Weights of a small GPT-style language model, trained from scratch on English Wikipedia: vocabulary 18747.
Each number is 128 + 32 x the weight over its row's rms, rounded and kept within 0 to 255. Layers, rows and columns count from 0. The size above them is the row's rms in percent of the matrix's.

# layer 2 MLP up, 1280x320, rms 0.0663, rows 935-987, columns 192-255
size [ 90  98 105 128 103 108 101 102  93  91  97 109 103 110 102 100 102  95  94  96 102  99  93 113  90  99 113 110 102 113  96 114  91 116 102  91  94 107  99  99  98  97  99  95 101  94  98  94 118 114 102  92  98]
[[127 129  84 111  82 152 119 111 119 133 108 155 164 122 128 150 131 122 158 141 135  95  84 103  97 167  91 109 159  92 134 106 130 142  96  50 166 109 105  73 146 131 109 133  80 154 141 114 199 159  98  84 105  72 145 172 116  99 167 146 182 102 138  93]
 [162 171  98 108  86 152 106 102 164 140 133 126 111 112 100 148 122  77 131 107 122 103 152 123 150  94 107  95 144  86 132 124 142 117  74 108 135 176 140 139 177 148 117  94 105 165 137 139 132 111 108  93 111 161 185 149 132 115 157 172 189 104 182 127]
 [151 138  99 153  94 127 160  80 168 179 138 124 191 167 130 126 159 136 159 128 137 117 124 148 150 143  64  73 117 128 109 154 158 213 123 124 115 110 147 115 117 100 125  93  82  96 126  98 159  97 192 144 149 106 126 121 105 149 153 184 181 124 153  70]
 [157 173 117 111  77 121 100 137 128 107 181 109 152 165 170 131 174 134 157 134  86 107 115 140 142 113  74 110 140 141 118  61 128 122 120 156 187 212 143  51 163 154 117 112 122 130 173 152 131 113 104 117 170 160 177 124 129 109 120 179 138  94 125 109]
 [140 106 102 148 114 159 183  57 184 141 135 140 119 119  87 128 106 108 163  95  75 147 122 129 133 210 115 116 113 163 108 133 183 180 154 114  92 168 132 130 147 151 126  56  43 153 151 130 159 122  90 123 112 142 163 144 121  84 136 148 136 120 154 218]
 [214 126 108  95 121 130 147  32 174 175  84 135 142  96 125 110 204 150 172  88 134 150 117 115 149 105  77 147 138  79 145 143 130 112 143 115 197 126 101 112 125  98 127 104 117 119 133 119 189  80  84 120 115  91 152 130 157 156 154 149 118 110 193  99]
 [157 120 103 151  31 137  73 110 117 150 189 109 175 142  90 128 182 152 148 126 184 150 174  64 122  86  82 108 129 127 141 107 116 159 118  84 160  71 144 115 186 103 173  71 109 194 130 152 120 144  95 149 144 125 143 120  79 122  95 178 157  88 126 108]
 [150 133 107 162 112 156  98 171 110 132 111  93 156 128 114 131 123 120  76 107  99 100 138 175 168 181  96  95 110 122 131 136 170 104  75 129 105 122 152 128 177 135  95 137 112 121 131 107 191 174 143  86 133 118 149 150  95  95 114 211 166 121 152 124]
 [126  99 130  92 159 117 132 147 117 115 113  98 122 176 109 161  93  83 199 153  47  99 140 183 114 134 173 116 118  77 144  78 171 129 111 139 107 210 146 114 112 135  88 157 101 123 152 153 160  75 124 125 182  44 139 136 173 146 211 106 120 103 123 184]
 [127 179 104  79  93 128 104  86 172 136 165 143 116 107 135 147 171 152 145 105 108 173  90 135 116 122 113  78 129 163  97 110 202 112 139 141 126  74 144 125 117 130 104 119 105 150  77 127 168 187  99 108 118  75 136 154 162 115 124 162 160 151 116 116]
 [119 135  74 189 149 117  95 162 138 133 136 130  99 147 120 100  85 110  99 139 140 118  95 142 143 115  86 118 123  41 164 135 159 169  88 153 168 125  75  54 137 172 113  94 142 133 105 144 186 109 132  83 124 146 184 119 102 133 147 162 102 114 149 136]
 [127 114 142 133 107 121  75 131 139 146 203 151 167 134  97  74 146 136 203 117 128 164 139  70  60 101 128 112 171 122  97  53 151 134 167 116 151  78 122 125 155 133  72 121 104 176 137 166 131 135 102 114 116 105 197 140 104 110 110 149 148 127 117 141]
 [185 195 106  54 133 112 124  69 203 124  97 169 115 139 206 171 111 113 113  94 128 190 114 150 117  89  93 136  95  81 145  95 124  91 107 139 152 110  99  91 137 148 141 118 135 111 121 147 117  97 119 116 182 110 111 185 164 104 111 180 162 142 144 106]
 [156 170 118  98  74 179 186 137 136 144 132 190  97 153 109 145  99 141 114 130 106 123  79 138 101 210  89 106 155 121  80 157 133 211  91 147  78 135 134  66 176 162 120 113 102 104 111 100 102 151 121 130 119 140 131 197 150 108 130 145 137 146 107 116]
 [113 110  93 186 160 136 130 124 101 167 141 134 138 129  76 100 127 125 134  81 190 139  36 117  88 133 140  90 100  96  86  82 135 142 116 170  76 172  50 132 109 228 161 136  74 131  85 115 167 164 149  43 148 122 148 137 147 105 131 144 158 192 114 146]
 [172 170 111 128 150 135  98  93 121 172 103 134 119 146  78  94 176 121 109  89 162 102  75  95 112 128 152 121 139 123 151 149 150 100 150 132  96 110  81 136 156 175  98 138 147 148 114 171 130 165 140 101 142 153 199 123 102  93 173 100 172 148 160 158]
 [146 162 115 132 192 117 101 120 182 112 174 156  92 117 144 164 129 161 120 156  80  94 115 159 138 129 112 137 149 107 145 135 155  80 119 176 204 113  96 100 121 105  93  49 116 230 189 163 141 128  80 118 118 143 160 143 137 192 126  45  98 106 152 152]
 [134 162  90 126 119 184 122 109 115 161  79 149 129 129  96 128 133 108 122  93 158 115  48 127  80 124 103  85 145  92 118 117 186 101 112 164 142 121 103  81 151 188 192 109 107 143  79 117 182  98 130  50 152  65 140 148 161  83 128 152 146 138 140  71]
 [ 95 161  85 186 130 131 103 143 112 119  86 126 146 112 152 128 130 147 133 124 118  80  58 156  90 152 106  91 121 121  93 131 164 166  91 122  76 148 101  73 127 158  80 107 110 128  88 106 164 161 111 152 154 142 158 148 126 113 204 116 135 158 108 159]
 [221 187  92 123  97 182 154  92 132 188 127 176 161 124  94 172 157 149 158 139  95 108 167 111  51 135  99 127  97 110 123 130 105 117  97  60 108 142  89  89 208 151 200 105  36  68 109 148 164 121 100 133 139  79 126 179 124 123 120 146 158 127 110 114]
 [142 102 140 224  71 125  47 146 133 121 160 114 158  96  56 133 122 159 126 147 146 111 114  76  99 103 130 136 132 105 138 155 122 178 146  83 163 110 135 112 109 151 140  77 123 216 142 145 142 165  66 104 141 121 150 135  56 101  69 117 163 120 157 177]
 [108 151  91 158  93 125  76 154 139 117 110 152 137 124 180 139 136 146 119  20 147  93  92 126  70 160 120 122 143 122 121 132 134 137  70 131  93  94  90  94 164 231 126 149 101 107  98 114 119 171 106 121 133  78 130 150 128  86 185 148 199 145 136  98]
 [142 190  82 110  72 169  77  70 142 182 161 123 182 143 138 167 152 111 133 114  96 131 141 149 142 119  88 104 107 145 192  88 171 101  75 106 111 109 142  98 159 157 172  66 117 154 123 151 153 103  99 140 101 146 150 147 135 144 188 172 180 133 109 127]
 [173 141  64 138 108 131 121 159 154 154 139 137 148 116 105 110 140 111  92 156  85  74 110 157 125 163 103 128  72 134 117  90 167 132  81 101 133  97 141 124 179 131 148 124  73 143 144  70 197 136 141  99 194  94 118 163  95 118 143 156 189 142 123 154]
 [126 145  70 144 113 154  98  94 148 165 123 115  99 134  99 133 138  88 131 100 148 150 101  97 126 147 112  87  92  98 141 130 159 164 101 130 144 160 115  89 125 157 131  99 101 156 119  97 173 128 112  69 108 127 164 143 119 109 139 106 174 111 133 144]
 [151 121  69 132 121 204  89 122 142 170 148 146  91 153  99 103 148 123 151 137 121 132  84 137 119 169 127 130  85 111 163 133 150 143  98 121 143 161  59  99 161 209 145 132  75 126  94  94 151 100  97  92 155 110 175 148 178  90 120 126 114  67 135 114]
 [137 126 132 162 144 185 147 106 182 163 182 198  73  87  77 128 121 173 135 104  98 160  89  91  99 164  70 104  68 102  91 130 147 129 147  73  92  94 124 141 109 212 152 119  92 145  90 103 143  73 129 116 184  60 121 212 181 142  90 149 132  86 122 159]
 [110 181  84 108  66 145  87 111 113 156 135  93 209 129 130  69 148  65 153 115 170 126 113 106 135 120  83 114  77 133 137  92 164  48 102 172 163 142  88 109 116 118 126 131 147 106 116  57 163 134 129 147 178  69 126 122  93 128 192 161 143 130 119 121]
 [117 154 106 178  88 173 136 125 143 142 147 165 105 131 145 173  97 189 127  79 104 146 110 157 100 182 124 120  26 133 137 131 192 188 131 139 166  95 162 110 127 117 119 150  94 177 117  84 153 155 116 110 120 144 139 207 107 183 133 111 109 199  99 193]
 [161 149 125 112 115 152 104  79 135 108 136 133 197 181 131 101 156  57 159 111 115 192  96 134 148 114  96  71 148 102  94 102 166 163 105 159  96 167  93  88 146 163 131 120 124 104 161 162 153  74 150 106 149 139 213 122 132 120 137 168 182 134 152  94]
 [125 105 136  93  72 132 155  81 133 105 141 165 170 147 107 138 139 102 104 107 140 159 174  32 123 131 109  77 137 125 115  91 171 116 186  72 164 116  96 123 151 107 174 153 137 136 146 129 139 123  81 114 147 105 174 173 138 156 114 136 168  84 167 117]
 [165 139 137  73 135 176 158 100 156 211 170 150 155 125  96  85 157 101 125  80  72 139  77 121  61 101 155  77 151 129 152  90 115 147 110 106 146 154  88  71 185 124 139  88  49 141 151 189 158 129 128 114 113 103 165 142 185 106 120 116 115 132 132 123]
 [136 154 105 122 105 134 132  76 156 184  83 148 155 122 141 186 118  79 103 110 119  34 146 138 122 105 117 110 105 133 163  71 159 145 135  97 130 152 111  42 152 149  94 137  98 160 205 110 156 107 115  86 163 133 127 148 142 149 164 125 170 163 149 134]
 [176 185 105 110 151 168 126 135 194 166 115 169 137 117 132 110 111 134 165  59 114  84 147 128  87 174  97 118  83 132 139 131 153  91 108 126 127 167  91 134 162 111  83 106 122 121 152 119 143 110 134 105 130 103 106 228 160 146 199 146 123 137 121 164]
 [177 129  94  90  80 111 131 112 149 144 116 105 144 146  96 155 126 116 171 159 126  53 126 120  98 130 151 159 114  75 184  92 168  83 111 103 127  97  97  99 141  95 119 124  45 178 172 112 195  85  98 123 143 102 116 156 169 141 172 111  64  57 121 162]
 [105 103 118 152 103 150 104 151 113 147 123  79 160  71 103 149 127 146 133  85 137 109 145  85 134 165 151  93 105 144 172 138 124 141  83 126  75 110 128 160 192 186 162  86  82 171 127 134 130 176 128 152 130 146  94 155 167  76 131 123 128  77 102 180]
 [218 120 113 134 183 172 178  64  93 189  88 131 151 169  78 163 135  74 105 123 194 111  88 149 118 155  98  83 135 136  98 158 112 115  80 120 121 168  95 126 163 124  99  86  73 114 188 112 153 101 157 157 101 122 115 151 152 136 146 142 134 138 157 203]
 [161 154  79 100 160 183 126  96 155 158  91 152  88 132  89 127  88 101 133 120 141 153 113 187  50 145 149 106  92  98 137 154 166 132 107 162 181 185 140 137 157 120 130 130 118 127 119 166 141 125 159 104 125 143 115 156 170 124 210 155  91 147 131 142]
 [106 152 120 148 101 158 141  78 183 112 162 149  93 132  67 190 131 110 156 136 146 100  94 114 110 153  59 127 137 124  69 109 103 102 136 139 134 125 113 106 139 192 107  87  45 110 160 124 138 104  98 127 145  66 143 138 131  81 156 146 120 109 150 112]
 [107 151 127  93  64 131 103 104 162 140 138 166 141 102 148  91  84 104 180  88 126 120 170  80 117 143 121 116 104 120  89  92 160  98 119 119 119 107 127 113 126 193 210 130 148  86  61 114 130 134  74 154 160 127 103 178  96 113 206  99 227 102 121  97]
 [109 121  80 140  57 109  79 114 156 108 124 158 157 126 131 158 161 115 161 125 138  94 101 124 113 138 125 131 128 118 128 173 146 162 114 144 122 104 118  96 130 138  50  99 109 158 173 121 134 191 103  90 104 163 144 140  96 128 148 110 146 145 160  98]
 [154 119 106 156 104 140 126 136 160 128  92 104 146 109  85 126 185  63 111 104 164 145  92  71  84  93 104 138  88 134 151 104  97 102 131  91  83  84 132 124 129 125 190 129 125 124  74 128 138 104  98 140 218  73  89 106  62 121 147 119 112 151 152 143]
 [135 150  99  60 139 148 143 124 188  97 122 179 103 105 175  84  68 112 121  95 110  97 124 182  91 133  97 128 118 134  77 129 117  96 132 137  82 114 141  93 143 180  72  90 134 171 120 117 170 140  56 110 123 126 133 160 152  75 116 183 173 121 101 118]
 [157 109  98 184 146 153 119  86 162 185 155 152 129 203 100 153 122 137 160 106 146 120  67  75  54 139  48 112 129  68  83 150 123 139  91 127 154 140  56  98 170 118 139  90  52 136 142 119 169 148 145 114 133 127 146 160 121  81 123 125  88 108 159 122]
 [175 146 117 124 129 137 121  81 178 149 122 145 102 133 168  69 110 118 108  82 106 177 126  85 108 122  82 153 138 167  75 121 124 114 192  83 173  85 109 133 164 180 139 123 116 107 120  94 138 145  74 113  97  97 114 128 106 123 106 187 170 152 130 109]
 [132 130  97 133 101 162  82 109 116 193 111 167 154 121 105  58 129  97 142 104 136 148 105  95  98 183 149 118 110 113 145 116 150 137 132 101 115  82 131 107 140 190 133 135 127 150  86  75 177 159 126  96 163 129 119 131 139 129 150 162 115 141 113 111]
 [168 150  79 160 150 164 141 134 133 122  82 125 130 142 122 117 179 144 130 144 114 132 114 114 108 162 120 159 147 144 105 130 193 154 125 100 136 169 122 125 164 141 119 121  99 126 169 160 141 143 140  80 175 141 142 136  83  96 115 106 129  93 156 149]
 [173 131  86 120  82 147 101  88 182 133 121 140 167 145  89 140 174 106 117 136 128 147  86 112 112 108  58 139 108 107 109 105 111  84 133 110 138 123  92  59 122 104 156 103  81 122 165 161 175 104 149 113 109 138 178 131 116  94 120 143 153 127 187 154]
 [135 126 116 121 108 113 113  48 188 104 173 162  91 128 126 102 141 186 158 155  65 132 123 127 127 188 106 143 117 146 118 151 169  98 144  82 112 141  94 114 104 126 102 124  87 144 143  92 182 115  62 114 130 153 133 142  77 176 153 123  65 105  82 119]
 [108 100 109 173 136 122 104 103 109 154 136  92 145 133 105  87 161 153 162 103 134 119 114 138  95 118 136  73 152  69 154 121 126 124 118 108  99 149  92 115 130 133 118 133  99  87  88 163 151 145 136  70  95 175 208 159 136 115 103 140 132 183 131 196]
 [113 140 135  97 133 144 124 110 136 145 139 135 118 132 123  78  89 113 165  82 200 119 112  95 146 191 134  92 123 101 120 123 145  95 144 168 106 158 109 123 122 174 101 148  88 127  35  83 174 111 136  82 125 139 154 131 143 144 152 124 163 152  94 124]
 [108 164 108  81 121 137 150 132 134 165 177 153 156  72 120 123 136 135 133  75  68 132  90 112 122 152 145 108  92 137 132 131 127 127  88 180 113 131 121 111 143 128 121 160  93 138 144 175 109 108 146 144 123 119 136 164 178 129 178  56 121 122 139 148]
 [125 200  83  92 146 141 131  63 177 155 163 152 131 120 120  97  89  79 141 117 107  85  90 119 125 138  67  45  98 148 154 110 196 160 107 140 155 133 132  98 136 145  83 129 107 115 117 138 179 150 144  96 118  75 175 149 160 109 159 209 107 134 193 138]]
# layer 2 MLP down (transposed), 1280x320, rms 0.0619, rows 935-986, columns 192-255
size [113 123  98 113  96  99  92  88  91  94 111 101  96  97  94 125  90 113 123  87  95 128 112 107  93 111 111 105  94 104  87 112  92 111 100  82  89 101 105  93 111  78 104 109  78  93  84 103  97 100  92  82]
[[106 132 113  85 180 152 139 133 152 190 104  74  66 102 103 176 114 168 123 104 135 162 103 123 139 179  97  58 174  92 167 218 128 140 155 175 172 118 149 124 128 150 121  98 147 107 149  90  63 108 157 127  96 141 136 121 141  99 140  57 143  91 109 166]
 [124 162 110 150  45 175 126 101 131 149 127 131 108 116 115 151 107 111 129  97 109 177 126 138 102  54 107  92  93 101 125 144 107 118 132 110 110 101  82 126 137 150 103  59  81  62 100 130 112 133  86 137 191  77 106 141  70 105 131 187 143 134 124 151]
 [ 58 153 148 100  81 100 143 143  82 143 176  88 105 155 135 132 123 103  98 103 139  98  96  85 120 152  79 147 134 135 127 105 128 185 132 136  77  98 108 165  96 144 168 144 108 120 146 162 110 131  81 131 149 112  95  89  96 139  80 117 150 132 170 112]
 [124 138 171 106 206 201 113 120 176 142 113 138 134 138 168 132 117 156 111 157 106 148 138 119  93 128 157 134 124 138 107 120 108 134 116 122 109 148  82 122 151 127  96 144 162 163 140 158 189 115 119 118 102 202 157 103 112  94  92 120 108 209 132 161]
 [126 108 163 160 133 110 163 166 129  93  67  91  87  79 172 149 155 125 194  43 152 117 169 159 154 146 120 156 135 147 137 161 180 135  73 112 172 169 131 107 160  82  84 125  99 127 148 115 166 101  56 145 135  93 158 148 124 112  95 129 163 127 139 108]
 [110  73 111 108 154 160 201 201 150 120 138 119 127 160 157 116 134 102  93  97 102 108 146 166 104 125 180 127 113 135 142 144 101 164 121 145 164 125  97 129  99 141 143 102 146 150 101 108 147 121 170  93  95 131 185 150 105 137 112 126 101 192 144 162]
 [174 149 180 143 116 169 131 144 146 121 161 116 127 141 145 132 156 153 161 184  66 151 124 157 124  65 134  94 132 154 151  95 186 163  95  93 118 150 120 149  88 123 141 128 100 135 128 134 170 112 141  84 127 186 162 142  66 106 118 116 105 125  70  80]
 [ 95 148  97  91 170 156 136 178 127 154 180 200  91 116 104 122  59 147 129 109 117 165 128 132 138  88 111  90 125 113 171 135 136 131 142 153 144  92 169 124  97 106  93  87 212  82 153 129  79 118 127  99 146  94 129 142 136 147 139 150 129  91 128 156]
 [101 120 169 124 178 114 202 166 151 139 121  98 128 142 131 135 160 147 118 164 109 186 134 100 166 123 116 133 135 201 118 178 164 104 139  63 102 165 105  76 125 114 165  77 219 115 127 114  76 140 185 123 106 119 138 104  77 148 127 141 178 126 123  95]
 [154 139  79 177  89 117  69  51 132 112 176  69  85 120 165  77 144 153 165  88 152  61 128 121 143 105  87 136 127 106 101  73 107 119 142 135 141 106 153 101  97  97  72 127  63 157 149 132 142 176  73 151 125 129 149  91 134 131 187 118 187 131 126 145]
 [121 121 101 166 158 153 114 137 158 203 100  92 115 149 168 129  79 102 132 100 185  79  47 103 147 123 146 107 134  33 138 166 107 153 112 197  78 111  93 112 149 172 143 135 147 139 152 136 172 151 109 136 169 126 117 102  75  99 121 129 116 201 150 151]
 [137 129  68  94 128  90 125 107 132 144 104 133 137 134 156 141 103 107 172 121 187 105  80 113  79 153 109  98 177 111  79 146 132 175 149  67 187 131 190 140 138 113 141 122 119 138 107 101 190 157 154 156 133 169 182  83 227  97  77  93 101  78 157 121]
 [124 141 131  97  86 217  91  99 137 162 118 106 150 116 145 101 116 114 137 109 133 130 110 171 152 111 157 133 128  78 101 114  98 196  61  92 146 134 104 108 169 175 136 150 168 147 162 142  87 112 178  97 111 109  73 112 141 124  74 136 162 124 112 159]
 [160 101 123  31 137 122 127 148 104 164 132 143 152 174 209 122 147 141 114 122  84 174 140 155 122  80 116 102 135 110 121 139 130 167 122 115 126 105 112 126 146 110 101 136 120 114 110  43  79 145 136 148 102 143 135 102 184 115 110 117 135 164 119 155]
 [189 106 185 103 140 169 107 145 140 147 137 135 109 168 194 119 153  98 103 118 143 191 148 137  71 142 150 158 153 143 124  84 123 186 178  87  96 141 184 137  99 125 115  74 110 151 148 127  99 124 192 107 122 126 143  76 150 155 126 125 114 152  28 108]
 [131 158  63 100 163 104 115 134 142 143 131 109  86 141 125 116 115 144  62 185 137 106 116 178 108 108 175 114 112 111  90 100 115 133  57 143 174 133 162  92 108 161  95 159  69 121 188 143 145 196 154  51 131 110 143 108 112 112 140  84 107 145 137 122]
 [157 116 149 132 144  97 137 163 104  98 238 132 124 127 164 107 173 155 153 119 116 124 171 141  98 100 146 193 193 152 161 134 124 156 122 148 115 141 192 190 115 135 134 153 120 151 186  93  90 110 115 144 101 181 112 103 101 140 169 120 143 192 136  88]
 [178 126  91 147  95 142  64  93 182 147 140 116 170 125 110 100 108 128 134 116 126 174 162 120  55  67  90 107 120 110 103 122  80 142 134 161 148 142 108  97  92 110  73 103 165 210  93  98 117 154 130 116 136 178 103  55 154  94 107 165 146 106 164 117]
 [101 189  99 137 113 133 153 124 198 103 181  99  91 159 133 100 174 134 182  74 168 145  68 156 129 173  92 150  95 129 147 136 133 108 131 181 180 176 117  77  91 103 143  85  78  92 132 144 180 115  94 123 102  84 144 101 118 119 159 132 105 102 127 148]
 [139 100  76  69 162 112 133 152 128 100 203 111 175 104 147 142 135 134 103 125 143 149 157 124 161 183 137 123 105 173 151 130 131  82 135 107 176 124 124 144 133 122 204 117  96 166 147 126 130 122 128  74 131 135 166 159 150 135 148 142 129 141 138 164]
 [134 111 140 130 162 115 155 156 179 116 104 152 151 111 140 119 109 165 186 147 112 107 100 144 116  92 122 104 136 110  58 123 107 138 143 117 189  95 149  63 152 157  85 117 165 117 127 131 122  70  75 130 104  80 177 157 103 113 143 155 170 136  79 133]
 [121 201  63 140  81 130  42  97 103 147 120 199 150 129 178 105 134 146 218  53 102 177  95 165  80 146 151  65 101 131 136  94  74 152 115 128 170 186 164 152 175 134 120 113  89 124 144 128 106 164 131 146  81 103 144 133 170  97 210 149 215  76 128 175]
 [120  54 124  33 124 162 175  92 126 140 135  75 123 107 157 113 132  95 132 141 119 139 147  93  97 130  97 112 191 148 151 111  89 135 203 112 142 196 140 168 131  82 137  85 152 170  54 111 139 116 116 168 138 166  96  79 139 132  89 103 146 137 158 122]
 [116 141  91  81 122 102 133 123  97 167 146 152 132 128 185 116 145  98 116 104 109  82 182 144 101 167 159  90  84 131 154 132 159  67 111 180 168 118 114 198 181 137 133  75 109 145  78 118 113 134 151 126 137 127 161 141 152 116 129 106 158 138 131  80]
 [163 143 122 117 121 109 113 112 149 150 147 189 130 117 183 159 128  82 127  87 137 154 162 142  32 117 141  53 135  74 129 182 107 114  87 159  84  98 175 160 146 126 150  84 120 140 107  47 115 177 112 122 104 131  85 134 153 100 149 147 163 109 111  84]
 [113  68 133 151 119 172  88 142 156 181 130 126 109 163 132  83 106  64 202 116 174 118  97 111  96 153 138  97  92  35 157 133  76 128 107 136 120 156 147 115 111 195 191 154 115 139 110 118 141 152 112 153  93 120  67 156 159  92 129 152 174 215 107 156]
 [117 142 251 119 118 108  87 155 118  81  61 138 117 127 119 100  81 116 128 139 103 126 130 101 133 149 129  99 182  97 181 151 135 134 128  83 128 108 115 108 153 121 193  84 110 146  89 129 143 111 117 129 147  97 151 113 107  92  73  87  97 161 144  93]
 [107 113  77 117 117 146 158 167 125 167 166 128 126 132  80 130 147  58 131 165 126 113  94 143 128 124 118 139 130 158  96 103 138 109 130 172 147 149 140 147 121 145 174 185 114 166 133 180  64  78 120  89 128 135 119 126  77 138 118 110 142 101 170 151]
 [142 133  85 139 173 150 159 179 117 131 122 115 136 136  98 139 122 136 107  67 137 133 115  97 110 226 110 148 157 112  82 172 161 138 106 128 152  92  72  99 116 115 140  95 131  86 127 116 104  45 141 156 176 103 105 182  87 136 139 114 155  71 118 103]
 [150 180 128 128 110 130 115 116 129 117 167 104 161 100 127 139 140 146  84 182 112 205 201 130  94 112 160 100 103  97 118 112 144 106 152 152 164 154 190 185 173 121 105  83 166 149 111 159 112 119 136 147 137  96 134  83  98 239 116 104 156  77 139 161]
 [119 107 135 128 144 124 182 124 113 111 120 121 148 199 179 131 124 139 130 134  66 118 126 147  76  79 128 121 117 180 129 140 127 218 164 124  96 172 103 175  99  97 184 184  87  85 134 132 121 128 137 163  99 100 112 163 174  87 101 127  72 100 124  76]
 [174  82 101 107 141 156 107  91 157 170 108 154 103 118 103 170 130 147 132 100 177 121 170 110 104 107 175  69 117 171 128  97 159 166 132 115  73 147 107 138 132 118 171  77 107 176 111  58 156 172 144 139 136 124 132 126 174 115 191  98  53 134  85 145]
 [ 96 119  70 139  87 153 108 154  86 148 146  99 127 144  84 122 113  56 179 121 145 103 132 122 118 146 151 119 125 126 176  70 102 134 131 144 107 155 150 135 165 130  84 142 141 165 141 143 150 101 169 132 206 205 132 124 143 123 102 119 128 142 149 183]
 [147  69 129 135  95  82 140 152 165  94 113 149 182  91 155 145 132 152 162 111 147 167 137 146 179 124 199 141 125 165 111  93 130 176 153 135 128 112 140 111 138  88 117 121  61 106 116 105  86 151 107  16  75 157 146 101 111 154 104 150 163  97 149 109]
 [117 103  96  88 130 120 130 106 190  70 136 125  99 113 104 121 107 200 105 137 121 105 101  92 169 126 123 133  57 157  82 149 115 153 119 168 116 152 142 181 124 118  67 157 152 142 147 107 100 107 144  87  48 133 107 166 160  75  40 155 131 153 114 128]
 [113 139 112 113 140 136 125  96 155 147 125 136 155 202 180 100  72 126 107 148 143 192 122 171 109  89 183 147 136 127 124 149 151  80 154 154 142 150 127 143 103 137 102 100 179 127 141 186 193  72 115 107 103 103  50 110 115 115 132 135 128 132 145  56]
 [161 125 136  94 100 151 214 122 159 155 134 108 158 131 165 162  98 109 128 164  80 128 151 145 211 145 165 133 184 166  88 134 140  68 115 157 128  82 177 144 160 162  96 130 102 106 143  94 135  79 134  58 126  76  82 173 180 128 113 180 114 144 167  75]
 [ 70  99 181  96 175 139  92 131  78 104 150 107 112 135 147 160 121 164 155  65 112 128  85 146 127 151 132 148  96 120  88 122 142 149 136 151 138 105 161 153 121 124 141 153  73 116 171 141 132  54  89  94  58 138  91 154 171  82 144 133  38 105 164 115]
 [143 159  74 121 106 170  92 124 102 158 118 138  99 169 126 151 188 160  99 113 120  92  96  63 147 141 112 155  86  49 144 147 131 159 145 154  78 127  88 134 112 100 118 113  97 124  78 119  79  94  97 133 135 116 145 122 134 125 120  98  86 127 114 135]
 [102 119 131 126  99  88 105 100 138 123 126 171 118 140  76 135 111 143 167 150 137 132 139 145 123 115 128  74 131 139  92  89  96 191 193 162 147 160  92 243 152 125 132 174 100  86 104 114  79 192 117  64  93 111 153 158 171 165 128  86 101 166 205 115]
 [132 113 113 135 139 146  99 104 135 169 155 156  96 140  97 101 110 174  93 140 104  77 168 119 134 173 134 139 158  62  84 100 144 118 123 156 158  96 112 113 138 135 111 135 136 186 170  90 110 140  80  81 123 120 115 174  61  92 119  92 158  69 146 155]
 [ 32 138  53 138 200 136 108  89 148 129 149 151 104 123  54 128 115 161 110 142 112 155  87 143 135 193 163 163 121 131  91 143 164 100 142 151 126 104 145 148 121 100 135 148 130 104  78  92 101 166  90 125 134 108  51  99 107 122 143 126 113 129 122 128]
 [149 123  77 156  97 120 151 103 168 103 213 102 170 139 163  75 140 196 148  82 114 133 133 153 111 134  88  86 101 121 115  79 111 144  94 128 154 140 172 136 102 172 193 104 100 124 129 155  77  96 170 161 125 129 109 117 182 191 175  87 103 153 140 195]
 [143 158 109 104  92 113 156 111 167 155 121 191 101 132 100 105  96 141 106 105 102 117  93 142  99 137 116 131 152  99 152 122 145  83 142 140 146 153 132 111 194 104 117 132 124 170 129 102 101 121 109  78 156 109 139 162 159 165 197 141 146 158  72 142]
 [104 125  79 150 131 126 140 123  99 151  96 143 169 129 152 132  62 149 159  94  80 177 122  86  99 172 122 166  90 140 114 105 180 120 160 157 145 169 177 116 172 166 102 147 163 104  84 151 121 154  94 124  78 181 177 133 125 123 127  72 130 131 136 179]
 [122 113 125 118  67 127 135 116 122 151 108 134 156 104 158  63  78 193 143 133 134 108 114 169  85 106  89  96  95 114 103 122 160 167 107 157 121 138 145 183 102 168 139 150  84 117  98 135 179 145 112 140 146 115 181 137 107 155 164  80 131 142 161 176]
 [117  63 138 130  73 156  90 121 130 151 137 181 109 124 109 157 151 135  94  59 159  64  88 107  95 123 147 124  97  97 128 121 108  31 159 112 105 125  75 134 101 226 139 166  87 181 185 105 155 149 154 132 190 146 140 135 130 141 140 141 134 167 148  81]
 [126 141  53 206 119 115 172 149 142 145 147 127 148 116 154 152 123 161 124  95 135  63  89 103 133 174  87 105  71 108 113  96 128 128 124 126 148  96 117  80 134 180 142 182 103 143 141 137 222 142 122  85 112 123 146 135  50 145 171 112 128 120 164 159]
 [180  87 114 113  91 127 178  92 144  97 178  86 147 191 119  71 156 157 115 130 125 140 159 142 218 145 135  99 145 163  95 159 191  99 158 162 114 196 151 135 108 165 172 147  93  77 121 161  97  67 168 125 118 148 172 159 150 162 120 116 138 147 109  72]
 [ 98 132  97 168 139 147  83  97 135 116 130 123 133 196 102 134 159 146 131 165 166 126 170 143 141 165 196 155  95 149 127 151  98 101 179 106 123 129 177 108 114  92  92 100 101 137 154  79 137 119 185  57  84 162 141  87 115 131 125 105 168 151 167 111]
 [131 102 161 121 161 192 117 126  94 106 101 113 159 142 121 166 150  94 124 111 125 140 114 114  88 123 181 164 104 141 122 135 164 177 175 101  97 124  98  96 120  75 152 148 146 165 180 146  58  97 137 103 155 133 126 141  94  76  78 119 126 117 112 121]
 [154  99 181 167 160  48 119 173 158 132 177  86 166 133 136 138 100  76 116 160 129 147 138 110 124 112 135 129 105 155 128 134 166  75 104  76 122  91 126 125  87 124  70 120 179 141 171 149 142  95  80 146 134 120  45 104 142 145  99  63 168 163 162 144]]